Weights of a small transformer language model: tied embeddings, capped logits.
Each number is 500 + 50 x the weight over its row's rms, rounded and kept within 0 to 999. Layers, rows and columns count from 0. Numbers have three digits each. The size before them is the row's rms in percent of the matrix's.

# down: layer 3 MLP down (transposed), 1024x256, rms 0.142, rows 994-1023, columns 0-127
# up: layer 3 MLP up, 1024x256, rms 0.153, rows 995-1023, columns 0-127
down994 096:458416510490484468499565532492452497589495472518481498442452401482425410537505500476499520432530583450479543512587437452477496452483505480532562478547475521598476529558462522536531476522500563547526490454489499467517558468568473551534495570451576484627475481480505504509494489459404560510515425520377509520477609513562543467500556480488398439461480520475535455405529498500580473323587
up995 097:483544506543570561476455494534426534573561468552575510505605476422506557521492452524622542449459427551590470473465512513428545454495502555518489497533581508487523503431546524508545421535485502443400511498591505489454509437523561555503509473596532491443538580495476605474491556430460552475485521460515468440525455534509543400509525547481449504347452511552430423489477575485582414524569
down995 097:394545491512427481430575513426529520577527675463529531466535499566494436513508533471546433491513441494478471407445532509496501535406509425568444527520533514466492552460468368625598469452529517570509575496563499418489457590478497511469508513554574518510533504515495418488505588524579461585393493551570440481526589462471518418408459584474478463458563483474535418512441455501491500518504
up996 097:524566468451452477490455516584454497501462471520491520542479544503523605606514477430414427444521452488445537535441473434468595474553465489549476511523507606405559497494472446472572539529477522471463501446459564532527521532512477473448556461436513471459498530376561535499483477502361396576493495393466542605491516500456563456506552451534563514514428484492433559562419477527527344473506
down996 096:492550475550493551525442572475481515428497467463457498513517451421351479491579572466600514478538496591519472402509609656548492469541525520510488493453530452442481504485483466448434513581496466495445521595549469480556541545485448560524398467521535514516584490480382516514556558479515566593572488428560540516484421439582448517590498570406527532506478550507508476462504586491537497528512
up997 100:606508396525476476509529508507463515546466520416568423449517448409563504507459536404512463405539547569553535516488488436537504518578390581483482505598519486498565497532517579499444509484485460488630405528432448546428551566481464533565580609464513516490530551508417515503518480440497495508573390511498474489663554472387519513514466501494469604502475511493477582514561546497551423461519
down997 101:609521474519451507514387461504484558503533574530373502490501550581426502550499494523535540419538511509477513571406434594551580493417572454465477454412535455445464560535557520442525511522515503481474582483477506476459523426471539460512481465457421463501614494437519563408576511509464460573586411586513548476489486455502526479526494446379397480403494569462490512501505498556416477590502
up998 097:487469560567536497577456455500513491470493435457417501443557494505468523506543527487568426440634559462546449419491509456537504449526558530518492578527424497546502455497473517514553464500564552400572461529488408530379544541448451563468500492579498530512443550544452443490488523566587448376541470562492465526432462422452517443387446445464503442444486518520463430480507571482437590457443
down998 098:526426428416450546526484485562495535458489435489520391432498481499561543521411501486476524493492450537424577538454576543410396535471492448562496582466518545502544555464597499551467403514565453564530452539474506583576531482441536490549533438514530527536592453467461569418474504519543476514504561468557450464482595437475506536508483484417565556539559442535577467586478585448568455473491
up999 099:405494449496536383433575569433502577502507441452535485519510460460516602542524539474521488577520409517474461505514511589372571479513487525492544570453495557406546477322431427467469471500465497524534455537533457530488492507492554634496592425476546465513497503495439440445487467500391495488417515560601616521451518577573461522458487489427481526530546536472499530442456426539488423482523
down999 101:486557518567463421463430442507551426539505502550547596513499483530436549655469499485555473615484487418490482493485549440441516452409439473466527466476455491536496467537418540443548535381505481499505522436443442507448488588533548544539499573552466389561527550420504532537559536473435445478414521475455456509433418500432557466498508444466477562528510485450512561387421508565400474527514
up1000 107:504647565493557484503490489534414525505484349476525501516530481489487476532497542529511346512545505516470512504491467469412427573449426448454516382452492555481484512515483658523490526546511436598460506509435499577485506441433462513464574482456598505522535474562585398450474501465539578519429533504473557464442515432471524500471480467443495554525534538481540527531421494488574499412522
down1000 107:513495461425500534450511445554518435518563474484445548555485498507428497492436559437598562450550555546571472528479411511516477487481503363555568505520467409553510445528449542573483454510482491470618652429499502532367507477520557403460559571552479485509581508474524445505497514542515520492460451535479439529499542466506557401456530495451488519514495471518424476500554512504521348482542
up1001 104:517574543523559437485503577479419553530606452577547451447614434446466453518501480549497589505527490479527585530499463537506485571496393512499542435606503424501376539575511529492436537504507435484506472444530423384519522506444440466443516523435554533497491606450571468474573420532428560525477471563476495491391438490520439570480445556530464510489551468563473549474489586554599429443475
down1001 103:579584459434552485566524545507492456524462567405462493427555421621456500516502529462486491518384540522458407484482513554387560599550436544431445418489449479449477495538523541536501516532491502525483490452489496503514587521542466522544388558470483484554498490570540512452484534466514526523520424505454455456528456573517514475497506545511498569433443439525395481446504530504476557502549
up1002 101:464512484540453549511475469464485498454414448537471567527484457538489471506460580464539518506479506506563577502469502548564560485519577511561481546416571468511518485519525483491548521510496535497547521429479541522405467581452504428523550465428427568521551470528510468440548559411490523525487477497500403534544498454560579446561509548582462393480513495540528419573472397546400538494470
down1002 100:526447511401609500461539558587491470516521491499515569407541488470404635607534494510511522555479533427506454494536513544546561537565412569529567520459468548509387578508468452451488457489448437480531381560495510464505533593470505566491543482470478487484517392606477512497553505509509473480587552424493523437532604464510588540609529499500545489511481459512497378426534522485458429496497
up1003 103:503541511511566490493428477462430521504502427464492456483578584582547506594468505544422483495461512490530537617587481482528498448545497584433527524508542483522495528559430512494484530535542527499589463478530448488574479521517455529527495443516510509521580510564504498529426469527503569466442473586552433555459555480485497602488532502527484546449512466420523477554501498512553559500484
down1003 109:562510452496556519455540390546417484492566496473419595501522457454497389479452456427459452454508557561450499521508540455504525481498382432481435486513494455444505549572507459406395466478556522503616508510507618457521545503481539491588431494573471457505573458544535496643538560510483486376432533535543474557457496436521405521486554540492468540505435393528538452506587491451466515572457
up1004 097:574514464548514557448481555497491539511449585496441396577498398615447491467469379539425501473500495501506392470536494456497474571529433512467507573456467467468650472461503535496429583588495625446432508497509564473482479518518535473534521497450482547483484537507496495510473548457543475484408466410390482478381497510614478529493586478453465531502544487532515552407538501482485536550448
down1004 100:426505457446534570434525425563607464511562535515506468520518593482487397543465548528559458553624539590464488499464482494565495451432544514445523569433555527425509509458574506539429524396599430528505487498531469464446539479525543493567501433486510532488531485540471394496529487437478463505550532414464458497404420571415540508455431528505470493408474516439429511520415495513559527517537
up1005 098:485531499442485602578512449570479524584550505492474537479447563478520455506428418499556484573548457529489482561482502476581442470478515479515509482537568418547556417528547470459534347466506537555523420452499417519526472525460493457518508507606505501437451558467484549496470521472515546570517561474572573527501559477470535432514512609476462557452516441612498527535427454551492517512483
down1005 098:500508480473465423557593516521526452487476422474516520551491582477500457442543469419490542434520461430549523507475419563427517535557545511484534466508449452449537525523499565491516506466479491410524441501624462539549433494517559468467474478519450471382486454519526474523517504518468564541423503474483480520539514493634396459433489541467484557558517499541435453502475490582492549541478
up1006 098:489537478473466397489514528471452486492543490533513520522482563453564545476503421515583496555461517527504547616547543430547565409442593557595435372424510532387510550516522568520549526520532454512528510446507583440438568513466461465430519460448569522454506523458524442539499518442453568455486505503637472464577445575490533473566529520565521491446538474559451565492494423536507511441453
down1006 093:459392466551452620503527497495523503579460469559474509436552544549451523525537519438468508487603443501593546512446548435436595484493383519562513499528495533481565488489485470493486554519530581398502480565465465600547475559445519381466446516487479506453463571544441509496393481531389501505558495480513488525598477432509534585473550533556459547576488491558508554471448428484511454500514
up1007 104:506517480486454489419437534499438487536588475460519532480508472553319573422485382537503477551485605454523588461534374494480406567453452415516471544503529507523501511428497551440453491577522442511424449486416519455540409559408555494451474460393503538500584567475541493476498537548602505499420570501432486535513449512442548524528572537523521529534486488634490424537482539556421540528581
down1007 109:521480545443486470535471513472467495519508498514513485468467502377491433420532435431503609557525448481472535434498481493536549535425467482450510424441567552537529673514554563464493551430464504474536439592532531415492514506497424570388463511553390495520549615489532515538390499495457547446532552449504590565473479476573501580451445521439447571524453484546456522500459507626530522514460
up1008 099:531506436536505464478571498499492406521470442432400571471497521526497507503509499542499478619475347525516391454468518548528563477492478490465506480592500479444456480542514486436518501544441501549477571518457460526601516489552459569531568441387468526441520489541510431447483444532536557502448530456408470478449514468527485562524431516492545528542391596536477510484557548576594507524490
down1008 094:515397425473504590608546414479485592462465531454466570559508486573397434507463455510513528491502491479551500462525462458489486564582496459464512449507505534525509436462438543546481427521577496519533440433612524590595569447492497485540464582560585406600514440478466461524526446461508520435497545544421549425486533414488474530501514480527578513560495481431639488514467480481400598508493
up1009 093:452552495521516529503447529561512486527432553448481475498457498466510434561435533449492527602460525599480487484499427532397581383444561549527434527429526448436522518448568508476471494565512514459466553528513514640388499569524536508593509586427474442444566471424509519527570453460470513498562503502541488445418501498487546466474594517483457470533581488582532598449510575394547442478506
down1009 098:502597571464496567456490391463507503495474484403487465497446592493483497537542456541506490477578478551575548483467516510592534455534532475518503448480582466507528506478507592497480424484503356508529412502503408435464551496425536452505574436483468479518494531502622451535578525552546514388526468480442533530496550508496538463586541433447515503521433543511470562536542557583553466511499
up1010 105:462502482552485471491468393525501485509445498502401484502567490445512457497487468515482494573453521560438445552519459460443531462548542600494537504438422425521602485475501551494570568419501464582505413498544540527442434456555514649500508430548460549463502536463544487561433523478525577556486387430498445484440503515456526504553411544586528569426400481571591578458394509383532638509443
down1010 099:453537528497466448425468448519594538475473451474453488503484506449457480572534508566472451518574526453547493473521501617599343554554512534526380511480527443479511496420588508520495538402457490511560503590483424486495395490477458554422459503568555559537531495491489534555462440545508480444585414593483529576516441523495535430542550504515544506544565545541504480481536469549450550468468
up1011 097:463440497527459536594557548486470491575415560558506614521490533457511577400517582579461554487564485502479464477438568506566530466465471535527483508567528592533489482529411488493486486540419521437436454530562453482476456504510437557431526481445511462452620507398487481546487486594505538558481517507393426432550557501511445611480509455455519563463491469491480550557449458506526470463480
down1011 093:448455510541575575436493400457486541478561534470465508501463475512528491427494471463552502615403478454541501485579561513434501496411449532545463471530472509502446413439516396574391568515456520491506418473511445428571444513519529496492548531460570547583387473504550513496558608505477349465489434450552584419533466446492524493477508434524459550542448565492494500501500478529487563518506
up1012 100:428513520553526525522511570481470465569497478546512507427515639536542452418511523522529470550448380540514526584477525518543540472516506472506478428484480407465504541530487487428527547517614412600490487600571510457506487554490466508461483544450582537608485573438451515480453561422572457464475434462540422533462496576457561526530400460455491490538474490483446537465603483426578506479480
down1012 108:527580447444502437570471622528552465367461567471501430478487388586436472512557470593543494563423509612492443432541456579543547535510532517538510368550523639505528540593584443445511564495474456448416534474456456521471486494496469526519487461533522557494527565477544398442537502474551538514479551528383504459496538484512563532525498562406542546539474464452560409465481474511520573547507
up1013 099:533383535584484468494536504436503455503588573466545490578450466488461524505500522564534504503513489496496520493405475484490449410535552551504576592468459501462570603463490432529526330598507543484536519492429529419512502464451522554564488562516519513550540597472469548444482619488516471474449575511504408437433435430432434439465540495546589445510494485484461538467542530539535538476441
down1013 100:462509458509555515669471468447509497532455435416500399508523520481526470521592472516553439474460529457497434461554559527474497476519540465472466402530526467501482552571564561569594527519525526433373515537460486540474466542404539457523437536522404553537543482483540479554476494430464506510586516510475533514585507492475596500496499527556537509576602543543533526432514418527484518533560
up1014 097:498463516520530515536461533445470559532501556557421433531531418587546440518385507547472460560501563513451496463467515458497589531558534398521571567509533396453564521529539531414468544569480500453481475522537542442410515595455532588397542510449531552460416513525499572472559530530539414529463554544568547599514459470418391446550462482491451509560411447560498477450443542560540475496541
down1014 099:490503541491463517437526541481480544463536486438580537481492559547427453530485534448601531536552416549542468428492427466592497494402453497527498476427447506424506526447545505538515395541528566522563473442478479543571586509512497521420539531549421500464430514540495573554505444514472614404437527511548422521529407506523551486463434561617525629466433497493559427537516427517542550478435
up1015 099:552482501458465501505537549502495460545499361491545485578555463461523510477401475560621462487452478506399442413588442437533502484523551517446473516468492543482533451494500573572498540409493465586523404519506418529504493536480430490495568485507549562434499493497541463471517544548466514531527556478471572479513472619531567450498502601484517562461482445413712515451528507529431529562500
down1015 102:429492536517441490515530532600509420503519448394555415474522510533568503601493498524432456365402543533458509562452419458468479529485530483505557487493479439550432556541493468569574446488486421571524504527420467575569532506555538515517590500503454566552518489503506430504466510491592490527538566468547437525476505475476518593542415457545492571456473455474460519532444507549460532495533
up1016 093:487519440533509589528483455501521450545503534616507467427549462436473507513563384436525534399427511429426461512486506484538499454579593514525474437556473526572508419556462494513531499535485558514505560468507500559451447463546491538468497508541521532476542506543488564521570466488493480550541442516556524477562540434479483528397488455554445487437535477433584514456503466413503444576540
down1016 102:479470595434537469536522507387442523496461516496534516553446499488506552537525602466536493421533476516397564474497565533510405530450537541431531427419475537455462420528423514621507502533392461475528542539575535521396536520546470446533518443554559507482459469480481487459461484490478406481517468466548476455520543476632449533548590591556406601513413522442505448514562494468486466533420
up1017 105:476490563534585520443469568507456506429572578506430516489472496528488461536540486416436520521556548498527514403500428557502530497425494471417466512499502456549504477490452430362520434507448496463479556591500439465563493514473466513476526457579585503436482463518521613539469509523589546561377418450431510553427551488336499553493497505581438581485425484518489431467466501502412566492597
down1017 103:603494465473435542473501509539472526511487470514483502486546659476460509461477576619490486536549425525492448545478485585420573438531542457631498450516517495635513526549449595521550566560504568494514477478521518572506497546452557543512590551482552520462460603538540403575480503486488522517507535506598442492500427556585465439475537474461580447512573381538566533478456597484569565640401
up1018 106:447479551440479491475489474462541463452515567553538562466582524451541478487533479493457451543483554464491551538560424432488525570477559553519502543501469468505599441517484539583529506550475442556464530582491503596366476584440485408445509569535488488402462496517523496493462606407479477454495447533490559541565449460515526520488433459418529451531457528431450545442469378502449428412504
down1018 094:463482461489556535532534471484474548472475581460487520461518494583454544447417466480483513532481456488441534422492538513494573428398485491451584502470522453475555481527473445460457552508482502492467456362538507512522502543538573529590540477534570512550534540470466476532444507512527626487520439441512453495541413498530530486496530507537432470608530522561523474479518512599480477581450
up1019 099:465514479580500594521492471511543424554425524448481487513580511500549549516523606512530495499500408458378444467478488543454486499423528513498532511527502587461559453491443392534581506498451529421559504491534504478462528457566515469596577502461434491438555582447530490455560488531487532469587504579477522386597478464493498501571505481519409620438514490393543490510393513463489520449442
down1019 097:501448550505441481459486455480522516347409552422486484455527511525533438414560511616471511574511531520495422416576584405524467456494480563489426438474511473507570466555457544435513445483430447493522444529498478530472539447489536478390508390547489395508636553464465471498530454443531439504402490454522501493478523476436505455517456493547536595575503442532464471545449529561499452437498
up1020 097:505596573479427483464571527483588619483556513467465514433522528553465560534470444495386423491415538459457462531530522478479556512484560558463560527524419594481395484518510480430534516506460495516486473527465584507501378367550504453501407499450504492528468471453619475488433468524515505476517589396534434480507476538485561513454493490486497463453447569493395535535443405420484560544630
down1020 099:533427455521448384462524402502487524529510598521471463498551495441515606470430510454446554519489504569436487419456467442483495456377573577570517462503443535445531446475459477480418537586558566508494548531489544521493515417456458540448476540445510549467431542343495477448597425465495543489480594488459511524548572491505544567512520512473581415485557498531432422480476558505526536508489
up1021 104:512494412522465445453462497569526483478533412510501495435562500536478439435565533456501486392461518467521494472491590543491523488444471592398508417589468505595490509517536507491498430459453538494524510379513525577453456504613496528478530509442469473537555587507515465529535599491442534515485509536474514476485451541505508374513515542446526517502496576494487473531543623426474394523556
down1021 104:445558550512429515497445538391517530498548518488540484529442476456542506529479551497545550485515482424446562570509479543482501539477552558563524539396446522477465503491506504496514548487552480470570433519521486446553510515434560483414514454521439600523456453517486490470547418537510476497631494577529524518514515493635520680478452452557518480516555471497484591520574547509511670452510
up1022 101:571477471516546412480524463513555602482483476541523463446557417448547542497504483450544525404470596455429377521489502414532477367504547523541402553458492531500482577401545546510481475515442564566470499435496408462489545548575433505474483500518506486563437528541393562458536477450485587522513476558498517520601443485503463509517443521534572557498482412473419466467477498507513550498502
down1022 103:615574475438489467526443470489450500433503513529509511465429535389526419481427469522512511496584471526472518403472513454465569499545504527626535500539515524459481542491540623550516552515447453597539507493516547496451539635428566412542511412552488493529525443427536538515537496468595577455568498561436621449494550499597503481569527496440508440529418487527518434486489423514474521480474
up1023 099:522534569513437603482538493571384464535537516503486428568544536537398536505528573485541378473474475540491519542454496476612517557484488542475574506477462468510595389612521519560500422585442545536415498520449429566443487492580510435514565459418486452488529514489519522488555558431605462512489550469537547530456465542499644600564553582492514492488546578406513438497398462501530458543466
down1023 101:523446475486551536486545554503439557527586554408518600482491543495445460503494426457451540451543448513520534479523465529437570545470489513469488530526469520414606365512452482516601582462421499489425522492497411436462475471533536450490472447624455457550411542445412466524562574505552503571496674646500473521536534494425559492463469505481499504468557425565502552527495460492522478539445